config = dict(
    n_layer=8,
    d_model=192,
    n_head=6,
    n_kv_head=6,
    head_dim=32,
    d_mlp=768,
    vocab_size=2048,
    activation='tanh_gelu',
    norm='layernorm',
    norm_place='pre',
    norm_eps=1e-06,
    positions='learned',
    qk_norm=False,
    attn_scale=0.177,
    bias='none',
    tie_embeddings=False,
    parallel_block=False,
    init='normal',
    init_std_qkv=0.0361,
    init_std_o=0.00901,
    init_std_up=0.0361,
    init_std_down=0.00901,
    optimizer='soap_variant',
    lr=0.00531,
    lr_mult_qkv=0.7,
    lr_mult_o=1.28,
    lr_mult_up=1.35,
    beta1=0.95,
    beta2=0.95,
    lr_head=0.00969,
    warmup_steps=200,
    schedule='cos',
    final_lr_fraction=0.1,
    batch_tokens=65536,
    seq_len=128,
    doc_mask=False,
    train_tokens=154100000,
    steps=2352,
    dataset='wikipedia_en',
)
Each number is 128 + 24 x the weight over its row's rms, rounded and kept within 0 to 255. Layers, rows and columns count from 0. Numbers have three digits each. The size before them is the row's rms in percent of the matrix's.

# v: layer 5 attention value, 192x192, rms 0.0726, rows 4-40, columns 0-95
# o: layer 5 attention output (transposed), 192x192, rms 0.117, rows 4-40, columns 0-95
# q: layer 5 attention query, 192x192, rms 0.0881, rows 32-63, columns 0-95
# k: layer 5 attention key, 192x192, rms 0.0887, rows 32-63, columns 0-95
v4 094:120115112082136101095184092143157166118132111097115146138114133118113130118090128133109162087129102158134110141120176081141163118078143101134104128117122120125145178097143161173111098132120108112141119114122079101141095132152130141177125171116158130112196101146121131097131130136150121116
o4 090:106119105147093128132112105105102123126127127156123129143129136122102101117128146180152103142101143098129130149144116144136120105125116153123145183134126099144137146123084127125114164179124151182130120124116157129148142158105104099130115098136121138190084151119194180160104142137129106150
v5 090:103120089161092143152105135155183145147142163066193164138109129099108152137106144139110104124175157108144110099159117114128105138135088112135131128151119133149142140150134156102153129136130123110122128136136127125148115154151125155139164153137133101146143157153125096145165098187116135083
o5 090:125117140138124074073123087117073125079173158162135137122144117098152102116082123118117141098105140150149101101111157110105191085085132128111157149141133164159124124082169091155138096123139159136123107124124124092090110129126128112135119160135171117090142138119100117086101129127164133121
v6 089:101121125130138161103101093104159123143055138145128081129095171131132151125151102136145092107117106123180124119136158177104160164145119130152150137132162129151133144098131133124110150163133130125166119121139083097141171117130137162114119107115121117144128108106108132125113133103102121142
o6 097:165146181118181112148138193116137170125160119170090113169142126129115136130144157118154148125130113130137146122139172123159147073144125119193137108148110104171121135145130122170123084087157122131139133126171131127145099146119123114141060160152145113120135105137155136141122162098136116140
v7 083:082122105148124069150158132123127116127152157141149065123098126139167130098106145120144131171115140155116157125162106130135114131114117163100181128141103168095122175098150119101174163139142205114185115163127100108114135073153145115103112128158113145139176120090141119087150121144100113119
o7 089:174127169140104159171097144077130121166139089138126136149152107112118161122139120131120122102152112122184084137138147116103131180124136105146137158090124145112141095167156182096164127134086097133107155098066092095121144171113117124121120143115125125147095098154106189107126126127141133148
v8 099:136128137140145103130116129119139086111099140117104137103120125139111117122099180119168118130138152128107119128128100146195117159113106160183113113110138138130128108104117114169125132121142164093098124132155086122132121124128175141159152140124123110079126125118177079151067100121119064128
o8 095:167153105140137112098153150138151128154142109145151138179114107160158128133142079170117140161105113128153154130126148079094130144096168127102130126134137108147122173082116138108140121112097107122129154118123180109132142160133112132068167144108130162130153145123112136130138117131177152147
v9 090:120103099096101066125124144132130084134128099131090083124105123144096103146131165127113130120162173148103115110133138143110130110141084143099159141093115124145154131101138104135157141163155128137116140149109166073157116146094123144126140155113080103125149160165157143101116141110127113107
o9 093:152092167121136132108133135120075135135119161125126098101148122150134160087126134127129135108153096134131112087149123111160149091143090112142109092158150155117131140123120121091100133160136159115109129108135085182123130129171131116103103119150123127129130141110097147171128097089133146138
v10 089:138152153116172106134089115135138116098113130122130199143103133115150132107134132085076143106149133072144121130109139151118135158173129109148081137113155122105104136111115132147134168115141107087118129147100124122156104117179109150144167103104106170093121165125126106111111126108131140111
o10 093:124136087155122104097159131099155139181159109139155130114114154137120148113143085134122131121125141100105150129113150117148100143086137132132121147132133122165209138105151143109077099134147127100103170126139134140119127160106122091104106126125177077146124136195154085206088137127109131131
v11 089:145155134113104122160139088124133132122124164133125087141144091155170136100131132122129091151132112138129097144117178136093139111123121167098135099143143123111124106158158196159111131137136137113104086143129091124083126134112138139096139101092095138131087159148153144131153164138146120156
o11 090:056157165194092122141107134153133135111113097110144109126140117098144154140093123094119125147120134122145158102134103097109131162098096106122116123095127138127112106093101095130146124081126153162151160096131122150149117146150129130119156174108166085142163144101109131123127121147148103108
v12 087:110149150108170141140106151141110117142117117151122120112091111100098074134138146154095102121135149148136114140118097131110056156105149121101149136145111115109135083128154140143073148110094127113097139138124123112081136146080142170092121132182121078119144128151167137126114121082116122128
o12 090:123125137105121113135123117188120133111165156125141137143141157146129123119107117106146149130119123125133161097128154128141146101108112179151099146099091145136172149074111166097115145112141194120149101117109115182122091102161110124134144149109097127142151130167125156151117127104076158172
v13 089:130166123096083132143133145168134124127130141093095144151133143129114142132154108128135144116109152127126144155136154132113096137125099151136133100161115101102183125124119139105146161129100148119117105088118138133109123152137146133139059104113114162124140122159186114108132103158166151110
o13 092:139119141122150164087115108083140141132126151158103118120095141120141122112151134149105122096175127122118136102108096109166131131107122150137106161129123190151106123149132126124129110126156121129129111153149155137124138120098101112083177178150101094106122151125111133179135129147114072139
v14 084:124097132121127124100116135097127147069116109118093123153144127141168106078097119154128085121155130103166145129128099136158132126126077110131143112140112086100100112103138138147145085153107108128143110125117125107150120144089116194103096131130126119138165163121126096137130183103076121124
o14 090:088102167181177159132101117101122117158137112154151130135135149110105120156140114098182129117114130125119112084086123084114132154150138122125136120140163142121127132148112129111138131101151154154118138130099134166125139104115142109144130132116123178118100141143133122087136128095156175118
v15 086:127107119150081131166115123145151132157152160122149103153131108143117151108138123164107126128120141153107136125072158174149108128133145167116156121114130125112133111134128154143103103126101171129098126139174144070111146123097149155123094076123133206148142128091130103144115121116123111129
o15 092:079154158120122112087147107170113125097106117107111125125097135126092155098133107127094133163126128107128148142127127131112191165136110157133115157172119187161143120145137117116103162146134115150194117131123110138141113138131125159131136168157110083071109102160139109129107098114123123149
v16 090:122147134156163146133103108099131144117117152123154087126093147080122092154104125129117124152132129104123149147099118129141139100154176165150145170103104115095106129138105130122108120153106104122127128126152136140110087116106098110164102119109152107068156113150140133101130115148140127119
o16 094:129159145111129097096129140120164106131150101117102146143156091130115118110123181126154143140135122153100095078162160106107097123122114148078045105149138086143150113131165161150127114127110120142099113109147126154126138126142146154094137093099117121163118130129161103130122113121111092119
v17 095:131102153127132125100115136145142091081134089142101144087177117117114108104097133123114153104153122101135093136122142112141154096159124160136104137178130150166148135158109130175148085118149180112115163112157124184135180103161145156139112136128143100138122163145128160107144127113147100128
o17 097:129102101116071115142100115132125166151108143127137105137125146108133102132136122133145132154102102111094105135129130103100063150117144091135128127039164126118157108106126104123097111150073121135141141144178127088104079139114063148126136117106152156121103102120128089131134151165163160114
v18 090:119145108147111096077151140130117086123151159116098137101089167137147134162121124121112130174120111094118130138134128122158095140163097143131123115104106155146151122114161140136158107147120101150127133131115131138123195155105116134116148134124175132135111126116134180127122148099119133170
o18 094:159119146110147152098127106151168120131152146122124123071130137101120144102126156131155105082116157113107160135101136155083135153102144118149128141166133165135108131092042133134128145123143175157066120122113123142098089100111157124126113141146103130131132132120144081100155170145110134082
v19 094:122089111115132102151126084120096121111176130124126167111119115120161135117102123108111090127127129154110137127148126131114109120126144158141145108128146107075147110142116140165086105142147098132141149100109137126152115086098104140136065087174137130148132150143189137093143117081122146118
o19 095:110150131112131104121111159152141114122116126144143101102125113135123089172158129150133165154142142129135144096175107119133128146141158131107092164123123159144123196099149158086140129126112134141111110165094126129115107130161137096167125138138108141146113146121115130144118140119124151116
v20 087:114137135152100144091103082112146105112127147142120084095082105093150149107103107127172147144098134110108151145167120102129119127147103177147102172088147153130131160115109148089168118124106166126149108082123137120149064136147167117127082114103141129160153123169085159118138156110124120111
o20 088:159126145132144117190145135155115119110118069154172136144148168145113130141169116139098107125150154149168107090123115146137136118153134124135107089123134113167129107120107122186100136102131091147156109119125087160116174145143101124134147086134107115103082159139142104097141111157164122102
v21 095:152132145148119137145170110146154123138112117131156129155160126113142124119113118124106120132121127129100125142153138122152061125123126118108143172095131166128129085130122137124119102183144096119118143131146104099199175120144147172141134101150143132097100122123134094112175136146131152117
o21 098:093149141141131072121139131141132141156132136123110087105091142135106146147143107121146119120146115111122141116110089120157183181116178134169135119128142102108155143164103118111174086130098120115131112157098105126105112172118117113102195155162142116150128116121110104121105066134121109138
v22 094:132098107122103103131105160138103077119130112116155101130140129115159127114105121128149094073084147160129087155092114135144134175171146166139068146085106131136100110138097132114154095109129119105086157109099103042117149103117127139112103116138140097150125132115156110137104129109129131117
o22 098:138169178128176167137125106138131180128109142157093152110118144122174129114156117133148123160141089121186121116090144127131109119134120122090133117077109100153179155122110114112114167124116113155105132154166120138079119126165128131167108158109123125098118123145167170129083129085142136164
v23 088:137136117167119164136142137150075080081152144108143139146159138172118081147129123144092155112120081138151084118111122114144125113105123113121198121110131106129117114159137130100163101156074129136151102150113129109163106139130119150113139130090141145116131153130137135136144128119094139157
o23 094:100105113111137140118126103125169158098118140098146157134091146148132133126088157130159073105138177095116139100120092096135151115122102131136134086142116133099123132106150125131104145123187128091088116161129135156091150111117146103115123157144145115117072137110116127143122134140155110100
v24 094:139151141110165146100151114127141092117122112156131141154117114142136084132101139141132127132124147162113144139137099145150139166117159156100116147138152093143142098132179172148199108145113128126103089122102136149122132137084111116103148117108179130101178119134149132104101136123162126132
o24 089:128140126141073127138119090110132128126083126150126089141148135133148136126108136127148161124149133107141117103167155130107122101150149130156165114102122144085166191144118155077134106124147087105154117123142087111149127127133172128160111122148116144173085133124107134111130152117136116122
v25 092:145164116113114132155116131115115093103151166127135129120129139130131183129131103164116115180111156146148146109120145082106145112167113071174144138130134124129133161177160110119171145158133138119172109128114088132164142111077117137139105161097117111127136127160157066132096079165115131136
o25 094:104100156145123087141146119124158110130135090113131133115152088133116145138160144101097068092097090140131167134157097135169148147108166156093066114127136140122095124121130136157124110112153146110142141116144142144120098176157168146105142091161128154130114147122133131142154131125105123090
v26 092:134109100158134137122156140143114117149189142138124143100109157099076170099146156140141113117129098102111151160149120105127106144131122127093162133111149115088090091128138151099185129121156131133140083118165117134113090109115111130107150110150093125125119100149146180099123141143088122079
o26 096:125145244098108146146143108100159158111098131136119122114147147184121137141110104148137119146160127123146154103142096122101135079123138106132086148146107150156157106133143124176087126115115152144123211144126110152121130086081140135141107123122171136123136154118092105165178113137190129158
v27 094:141124153120119100144134167170095144072117127133167141148133140124120134093125124178159128156163139130091100154162120139107112145126122101154103113142110125126140149199134103108117085151132138100108150135103113116108133117176149127128108114118139104141122105116113131182145140137150126130
o27 102:129135159120150141098119086152151131142096137145128113111121153152150125143126137112121106076131156147102121133127118121121131118102135119144133174113103123156123124102136154124138162110150119135175103116155181150086115095155131138145140141141128150125110141159136087131115106131159128120
v28 096:137119106119085138105103148118117104130157161097141121131124122108148126119149097141124117147112130125105122126121123114118181150090084113093177148089086111114118149122115127124121124134106092157135117116149175141114119200128110121101125107081139145133178139078134101114165120085089107153
o28 089:111125107143156164144152094126142132168104120138136129128133150132095160147113179117118113161129164143136127148124102124145087134174067145126105106168104119138109111103150072091138116158157158104084161125110072111133109121138091113146113188125111140136098130172095124076098120159112129128
v29 091:136074114150129103120082161126118121117133122135131107143128165137142082121106098129116160119100130120143125141139127143105128123145169129150147137148129147160147123154163160107088106144130185141134164148111134134141106108131111104126160143114105096143164136103133087128126121144112115106
o29 092:103119153109106114142132119101158150126106138141094158143147090113131126129150173117126141089133098105094108102167175106132158147078104171120121111130103127120136115113120109134170153175140145108109120125145147066105143149160151082136142096135168104065124114155121146125118095101112139127
v30 088:083156129143120128151142139102099092137101155128099108133136142113113092117140146085148147167089134111120148116144089179072126109162047087135119143141140149113091095122124159103116093141127174162147118121109108142134129150129141149111119175115150125155137136101110106097149131105140139160
o30 087:102127139149167130122114105135118128133177093100138098127116126121114192166152174185107126134161139149151138142144153099143107138124161148153132151107132099140133081106124098112083126114117090098140149137095116116107136125115130129126155075160105156126141114174132141127098151108112140108
v31 092:116110115092166128107131161128128147151104162149100128103098162169122093154120133125111076163097132144123133155141131112111111124128115114151055137127115128165140104126122122167074146085159156152122135096134152189121134117142140114110117135106171143095110146083115124133106189167181104101
o31 092:146146117163106106130085122112111146116148126118130111146093132094110165128136122107142176110169132118126081115144102144137103126134151124095124145154161140158105154105105130137148090130112182167068121157121152078115116139125108125151154143147083080158137085158130130142163124092102107150
q32 100:114177122126109133111097134111177117104082169139129111088090108177124155137095075112137126136145153159122168118131185105097123137136145113159172119115113129077110102118134143139090101110086100168102129137121130089121127140111170155108099095175101083133162133140138149123132108135146121097
k32 096:137158131113119137105146134135174145120115142146116112085149115131119119122153192168093107169145136126126144164187140147127097122135180150161152151145073094101133104137125134129157125126173104134132139124111095170110105129094145148122151132123103111149130161119133097082056164106145140123
q33 109:123088127159068139126137141119133126088108146140121139172171142127115124114104102112135132144084096089130114112133127120142146102147167139133139126163102121147113128110171102174132158112130126144152170142122128127134104115153119088157134135121084164131154119139169128148120158117099161114
k33 100:145114152144094144138135171125154142141109128171126115154139089153127136121142080155129116133148164173075129161132143076103160133126123106152148188149097074129157075160143109118135154189111134116189113126113161098125138120115113139143107172167132153107127144169135136162114104120125138127
q34 111:139093157136118142119149185129169114169112090188151134112125173133188077113170144111144118105110107149149133150095123127111140091150157168120076137118145141132127194102154120079155119103163126145114114106106148134148116133121106145165126132112131114117117156138101135107099164142086123133
k34 107:165135144130123124113120162118127098125159141126109120100095139091146113142141142098111116131096140118118142074133166180106117138161111119109138087088162135102114105108141127129168106158114087131123134109128152134181158142077129158112140149106118127135164154171120151153179109138110132127
q35 102:129140084086122118119113173131144138140175120151111123117120093190113162161132151136139166108087169127139136096118112180090114107149139145135126137116112117121105169120122139137106148099083168094154145189112106120147127145097096116128110141167151082142161109118126134109123107105105121102
k35 103:140183127094136153114108102111154139103097090127198151133172164136126154125133119141133126099118146148098117047081125151121131115128146113110129136139115146141116100150114093127113144127144091154123115110176106107108144137116070116157132144093161103150154134153128172130117126111134096155
q36 107:128134120121104157148136117124127138135140110125121122149131154137150175107132148141102168153157197127128115150179124121122117148137119141114125090155144168120135114152118132102096120144118093136091157193172157114122073121127123136099100127162115131121136123103161128120106108094149124172
k36 099:095145120143124113169129127114154118076114157139110115135100132172116112092125135160149135135098156146133119114135055095121142095122153095128117125190140151135093171127143147084095110108137114100157151149120146132113094147135169135164124093125105097151092178114109115135138155123141100158
q37 110:103120146131162126125116136165148110166117097055131143112125118168157102143132135127157155116102103131139088068043120146147160169159108160140125130117138142111109114150113136111146111133153099121137168117113164137145131142086082135090111123111136094120146152116111076103142126126113121105
k37 106:161123146115143114105086134148134138146148119112129134076119174108151133134081159145121129161102130136149091098168143105142129100165124132124174137153125129126135128135121131062085140122153116133095120115157158139143161123049131141115128131138134114158153184114081120125108160127111164126
q38 094:134154146089151139130141085120131142137105089113133141147112162114086152137128148181092111122141127117126092112147100163125141138122145134156150113122145130123149142156130154069138156107111165133060137164147098127114162118086150118137132132137101164124168138173129102147151065092129135136
k38 091:144137155132179129114144100110119157130166092087116131119156143129093142152128145122132110118124158146088034141129137122141161100170106116146119094133104154116133117099101101144119085110141069109154152149159079146144170162142138114101136144079134113105119181113092108114109151097138140133
q39 097:144131093108132189122082097133121120123155142103157141105114162138118162107162104124125111138156133138118091064111139174128163127132082172132191110171135131132151146138109131102115110104132124125113094113116106151113114154154155133097104107145158091135116112137096138101095098123119151101
k39 094:096153116121154125135082148160133128135081172124149130115089161104132105102110139152128134135165122127128128127135134130120134137148115134147131114161144149123128134122040140050139100135119185144087152117148096157123127147133130121167111102163139127140123102144151143154103139093181079124
q40 097:070151134136148114152087119131103113119162133154106127116139133147160122090099100137117135112152135154130087120110142167116134154146100102140131101128157128105130103132082101139130136123132135086144151177157121154131114195112134118164175110153115097085124110105075130126143128118118168159
k40 096:085089092116169136116158124071107121129135105102106102145149107138120158123153142168151113158117139139119108151161106133110122122139111125102106111151110112141131158108131168117175108131133158123122122161135135114142136184127136123129154109160130087097147102121108116110134183116141115169
q41 095:153077130127169142117153119132144141107123112144129138129115135158119180129104147114160082108108120113162143135121131125139120101150128113093127137099118140123108133164117136179131125100080126170095124101138158134112079134127124143084171124121089140131131147136165119139092111119119108112
k41 096:121117118146114173135157091181156136151125154119149145094136105140102124143070119127103146137140118118137179111139110129146146109134124167148131115152101141108095166110156170124088136147157120137151105162145110133089142129124117136152143165110097143113123126148154183178081117162124104082
q42 098:106103123107094095113168134138113158162142108177089118159121148130129170123166103092103142146115149082144157144127125105130143104141140116100141141136095134126115115138158096143104109099154100095134135161097131115115137096113146094167130136122072137109138108131093128100147106092151117099
k42 098:139157127159111120115126103148175133120097131107163103147150111093148157126143179141124108155107130105149118077125146121115101131130108113100185120099097103154146145138105113128136115138147106125181101090128169088132112094129104160135155120102078118081076126130142104146153151096100134155
q43 097:130150119115152152155086126140134128105121107113127086134172133142146153093135154164136122147108177103134072141158152126121142142122119125109123150153144073088118079109138116090076111157094092094138160169145088143074133191152119143062140120126113150100130106128144162138102120118157144153
k43 091:110105096119157154088143185106096110131133116136176127115141136136104155133172155142128122121150144095111080122172155106112163089100143107143123163120148142123133124087094153118151126085120144103121170130129100134111146084140124136134133119109122141139155133140150166131145133104159167134
q44 100:124168131126115129112145123144191103105100168105113141149174099125113126146131101109143160108146106127145140103119188116132134128186140137170095117150141117123131112137131137166122083153114158108120095172164139130111095143119138145102105112066128133122104109110143134127132157084138157154
k44 107:119118078134129119116106108136108161146127128136154106093145121130152132155126099173133134151137117137129181122138118141141095117139156125124129114099126144110102160101070130121154123140136119091110153149115087135135055139150144166080115149096119118109136157146135107185147153103081139085
q45 092:128151114144137148167150158103145111143123125162162134149158080096168157154120152105130089142164149127088149120112147097120146087140190151114140155114142106117143144122132077128114109103118088129135178145145118130137130125155109109105163150079117164100133148122189163119099140109125133136
k45 086:057077164141106103165119140095145118123127159115160126122119132113125110105125147143146121105136121127107157159144122131136151096128155121111097159134186073146142117151113146137130127121112088139118108146114105145149110131115145138129110141097127160089132118080138092125153121132101161103
q46 107:125125092099181125082143109112139136102101112119126121109126147151086164096144100152150116105116116176115129137128117167126138120137156109148121133152133133131159107106124113122168097141148120132118113130124077102118115146119128168063094059114146133135168102128100131142162100120156132142
k46 098:092123110098129139136105110141130107135101141148127145136130108104128170165113142145107113096091158166177140099119133163146101134079108080103125138126126163132083142148135161102114136135150129138093122126156122160106135118138136128149123149133155158113166159108125161130126087153151156104
q47 103:149166207165092176071139164113077129125156132178101129118073155117177118130127126139150121110118110106133124145140107131128155121126164127098096117124124164109129131146120182138146138130123123106112131124165173094123141110154119128145123135129112098138149147144133121166125143125130131141
k47 099:123161151138076138132140130118084136129187137153133106130103125104109121143168088114119114123118146107137121101073106141111101141146153129136107086092122134108125128118119096088109131153124122140119122152143153075120150135142123103148102091095123120155104136161117095106131106132131115113
q48 104:149136100161133096056087094129105140111089145139085087102123130175120127132114132191075133121146132148155196147176148136162160168135125143120115131129100170136116091128116173139138118113145149099120117111137138137116102144096138169125119128173109152116139126126164121102151062097142130109
k48 098:141078109127125116149144119162169144105069124139105139143153112151139125146123091095088085140119155145115122111138115135107144137153141151140119150153141200093192149146093136097144131120179055099149130114114120118108108106123128119135117107150110118151129147131141170130131100135086102142
q49 094:143150131134115103102126123097131170132139130141104176131117128117158115085086119073154083196107094120114129159114148119132148120138129158147145151108135144115129131114086115127134116119174128152170138136108085149158146137096126118126111141086088119133153115119152115160141160136075131116
k49 084:160117138143140165134156107135113124148148118148094131115118087138154090104141150098168122161082096155130191168126133164125131143110128093118100182108144128106125128164098129172119097121117145147112132072186098081149129125106115119133114132105129118120111123194118154128119150124120136147
q50 101:127149123120112121111117166112190095100095106147128136129095124158128142069112107100159111077140117113125153156098153136148105160104088165138126112121159090128091101135106158149185134141119130110080084119117147115115138149105139131099141137136114107096146122115113146111171112117164178139
k50 099:187103143118131129113089074108159127125118127106108129086113176139143164144132125109129113096093133124140158153129133129151125142100120104090164153104110147122142123138140124148154111104142152134139171130159145122158133126118117113147120137084122096115163119109130116153056109113099134124
q51 107:103144113074111176117088122167129118101097126155126152094088159134112161120115135119075149146112092088142147097114151105115110114128098104091089096149164135122095120105097140120135143130139144098059109142123141090132105140139126122130159104117126105128126102103137166121097105131133096157
k51 105:089093181130168134132134111149119112127121122100097107072133135115134110160148134102091104143119106126143110092091144137149143115122105154105102096101137167150133118126139137089114089131145192125070117137084130115111131141129091103150122104117117108111122150140124109088105112116113197135
q52 101:117136148098135147105140133096095080133106123156078151131132129095134103160161125162160076080164166132116106128096128112147133122120125108108143131111131173150079147137179132156112130126125123151126139152138139195126154097156151144158126133097116114126190149099116109133107139133104095116
k52 101:158148144077140147165142126164122127139106111133118138136152143117125139143136141154134131183141205101103118146113144125092115109103131104169138126126179131122140141110125117183106128158106161136161131142161092123126095080129110145159139103105109141147099130115147105150162139163106106137
q53 100:134120157126120162109151105131101164109099144135097119190103142152153125106147117144187159123131131156112107111131079093124128144099130117143152134092081145130096132159136103131130157102158124119098135115145131146108134114120103119158068114090112147124140114141114095104112180131116118148
k53 105:134166134114120147175118112119137155109144128147135151138124143093163139132133108147100140131104186114127140173096133129133134166124165181143120088122113138126141120105100110151096133133152110141101124102172113118132105128094113094120100132127143112148142179169102124120134139151124088135
q54 094:179098092147160152130154115188156115187145130131127118137160093157149104127133078156143127132141110084122095137151148111078114144133084103152136156110075165091126155132107120118146111136111164094120130147124100087102124097090153121124121105134115180144111163132119130168083106112093166124
k54 094:116151108126095110130145126143126124125154138145137128146123113168133134086069140115117131149135141128104176112095128144130106089125150112148128144118175176142130108141102150144116110149117152156112095123148148117109150167124124159110174187145116102125085143122139150136119131106130118064
q55 094:109164167107137106111145140155138083163136158156099090160070089131098150130117142123158128121148117133138124089134140102131142130136102162130138129137162094110129102147104113127073120138154120147106106092088101120128114129131132141107126158172152161138088125075169130159125106118125127110
k55 095:129112145134119134115097112166134083116134152111093148151167141108088178169111144081139132071115115122128131161180140109135149082094114133137131141194143131096142137154122129122100132171093096175120147124111106138149099108144107124123133146139113172172080167116144098174135108101128113123
q56 102:097153086094126123085131092132129155128135086122167164167131150164142127135107092170100129135107119148151109113127159133106116128099120140115138102126130153123157082136128092095123088134105118119120130124138128125124138128134132129135137076169150085133109114127111137165145153115172141153
k56 101:118149077115165172076167091131101161135126122119122120120140182124156134128106155168105160144109120160100142114171115111117108153106162084118087111176126143151122122114130161088137109132110081116124101161133090091071116139158120154113115117133127131123128096101143121142118094153172095111
q57 104:134129137153135145115111109097178121150152152120145135121117154135190098117098123130163085133141125157177097094114111115112161105165126136119113163127136111156134138100160141142090135077156150093092099171172133137161171091129123101164117131099135178110142157111106140136136163158090123141
k57 094:109129130100101126102114099117081124129143104115139131110161130112138118134123123077127089129140171129105106122123158188131090106114135155090168118134151140133144145155132102072156151148105099107116162074160087081129152138134088116125146126128151162134130127114122156110077132135151120099
q58 106:128121113148072156146121135131140152137109127130127109127124099136095139126112130094130051168113089113101082114136107104112095117111117096130104145149141102123106154094187098106131096139134130118130190101133118155141099152156130123166163175105161153113111150106155130114158141132154115142
k58 106:135100083167099094139143133131117156159110139143079057113147134127119149123168131104147138105108157110126104134132122076133116142142131141079082153148125151137102107112127097101169101144127116142117148131124123099124109094097093111119115137111125182098147127121142114131114110145144127118
q59 101:140100189135091084113119140105143140102100111138109140133167156120130115081128127112193107141160138107104105125139080113164155136133135105130125089111137144146113182109122136111159127120108120113145131131159148120123138122150143110151063127120112123131130121096118157080152144160118108138
k59 097:120154153136110122135111105089106176111111128114080127145140092113121066120169086129145132132160184118112115077134126123104149128086141134112135094143120091098129133116184126103128114141120143126120155094152143143172109122178142120125167149135113141148120129170122147095112133161067134152
q60 093:129148119135155138149144124096112106092175136147154179134157199102128153152126089145105142111116130131124129105138159139130143154123099120159114126129190101121176140133108144119115113124113115135144147131080088119111095137120097109080144068118138127072165098153141155087129117128126120122
k60 093:126143122076157149143117167127156091199128122130129162180084139150187131129153129144113146126163139172136140143109138141142138087103109169106102164120117124151129145179118150104114119114133147118125155110137108115145154183144104143126120134123133126140090115119111149148119090129133088130
q61 108:155192103100149132122121119111110118135113117133141178093105103154090125117109134148154115147102118145116153106107134173118139184101097135129095105125152151150129068138130171088141117128127120152131092126094125100108109138160103097139144074108142092116117123117159158149147072154186150128
k61 095:122110151106172112102181122103141123143110117095132130182126160094138127130144143118103126082118148140132107134129135146151090106148086150080118150089152159125108134122116166131087138112144148129097125112123186148099108132135117132159121119169094122128135138135131118143098107164128108140
q62 105:136110122107135149146124104118158147150149130117159109115132157138106154172097129131112119104118074148163160158139174079101142129099085131123151115137157120137181076145103114139127134152130140168159106121147106117112089132107145116145124058135108080118112105118092118153160078135139139126
k62 096:175102145100167138104142087133116095131121102148147115147104096168128115077134150112150140120131133166150131117124118168131144168117093157109136120118130124134171095119157120101173146148162141094148142119110160163156100117105090101120132138164160131125105148141153116142108088142136126142
q63 101:142131157124118118151141115102153125107126137080144141162144125103150121137172141080132162141151149101095150141163135143107140102183158105103144123096078194146125129156151120103158156151151115096127142106112130132139142133130072106144113130141156133135175160113106170131120151144143139143
k63 098:093152114116162115115121127135108140147142094125144141145084136097126148124124146113120107117117148115132066121147143116101106139103172144112139146103120113056107143145095170136148123136113112125100116115119121153132149178097171074127117120157169107119153160126156124136059188135119149157
v32 107:131089113112092107101185080096157080140150131137127129117084113122133135128094110108123109136138162102115117151149121137135118123133152172156138117134110154161138119146168143136158129154086133118159113125184113140142123155168159128119116100086089141108138112098108123151088156142136123147
o32 104:094123129138104090105139140156107157114151102140154071127160125144085155089148139159134113105112158138162134096129124136121149089137127123142116147093116120107124153154167106129105120093126136099109151162152118140100103119111138101145157143110113120136149115078129118137101144081145120146
v33 111:084138147120142113145093131147115117136108103112115109090146135136093111118148071146103108127167149149095108128139132182171097160145134139101134126133157133146104124140126127119117123120165123143128151103126163112122075107141160103068114109114121160122130136135168137111159109140127115127
o33 107:122109138192051111187124152121119140135119138172103095132122091070109109133133093090128107151144123192125126178135105085139076156157156123113163107162135097125147094114099096149124136156121100172117146098132119121119142152155159141144139133105131156144093151119128132132131159120135081151
v34 103:113106122098130110113150163117109153143158151105103095149064095128133159100109120129117124129168088100124119148174162172115136140113114139067080123088064145152117131106110131155142138115098107139118145146117111104171138143095076140131093160130102098135151168122135139120113133148107143117
o34 102:106164110121150126098138143125188107125125123105124147121140134145144136183127100142146188100145130138136156138152126175129153124167115151121159172108150154197100142169146120109092122090157104090130137114121108151129127156119164138110156105093158108140167132120165150141113149102142173118
v35 104:139152137111174142147093142130107130110131137109091133105142134114102123110203159169145114128159114110065141094105150146113135140142125091126082149145144123142122107096130101131144117108109128109127159095099122138139100115145129105096142104160138133152187114154075126107110124146148071139
o35 103:092123167065115146110129159115131184125112120123117120168104124123124126115110133158139157136113187173113072124175128067153091129128097135102142080141149150095093100141128103124122101121133090112112116153145093098140189133124155164150099119147160135132092138157143162131120142119125121089
v36 105:097111139108104098162140166206120131148101125173133139132093062112158184103134124100116149149151182147135117108079122143128101129134131130106101102143144115133145100104159120145144109147106156106160110126098153150126127129111147127112137140135120101135114119152129094124132090117137162146
o36 102:102068152151122133134093132113105118134145101136143107162127118124116165124121095141127125065139099147107128158175144163133138111112097122151107125124092117129211107125132133141093098094134098116169089114108082146129091083152153131103120156094171176130123127119150135196116144154157106127
v37 114:101105117108111089091141103102128151154124133147121113140121121107090118057130149111104158132107151125137122163117126122121143128160154125172131124132159136121133125127137146104117118091119120126167100144133092169150123124121154160126094096119115109104125088157091116140133167104128169142
o37 104:106104121147141114145127137092160145108139131125136084134161088110177159106124155111118130178114142100111158121169125111116130082100166153154139109172102139145096160131125122113120161135109135092106172117105151166143125157128149137092153161092107160116162109118129117174129129108131146139
v38 106:110138156143156153141101128143185128126119092117154135195145155153145125137133064117112093113149138148115136115166117156143152119128072135094185151100149125104138114117132139124153075132176127127111156128163159122129121163126098101134100103123126127115126075121135096133157156160174136157
o38 102:176142112111123095128172157114112133166123119131106120152101108137192165070171144121161136152099122173115102178120173172101130150138123127134092155164139141157176146157117127145152190138064131136148128124130120105139138120102118137130155126105152096120102153149097151114152107131146195072
v39 107:134141129122127127149153114109109135115154132079125179153136082110141131158164106116151115123132119152115099149121114126175166172119142094173107155113093118146142124123156135134089189128131085130121140125164178105091138128084127099139089155119127103118138130086126164106125097141092166127
o39 107:126123104169121148093110150118146108123142144144155136083139148128109095158142132160107089156099108145147137127127089163146125139139130138109098130109173168137154130110126124090121110133107137135153084126091086133130118154137095119147106116140135129091136132119153160109152136123144140114
v40 098:173112164137113108113135121121119127128102135141155133155136087097138130124093128133116138135173136122116117153115165134159138134111071122117145128097122107159123119161121130124127084114111151108142095083109089160137178185176112125149112149133144113117152121134149184092144119144098171152
o40 098:132115092142112134115117113136172120157124132109164076134162134154148155118115053150150160094108133114135164104129125139091087150139147152172102155097131112159080099102152089126140123127137112093107161156170154141113152118100119149174116134108129135132137107164139131142135175093117181137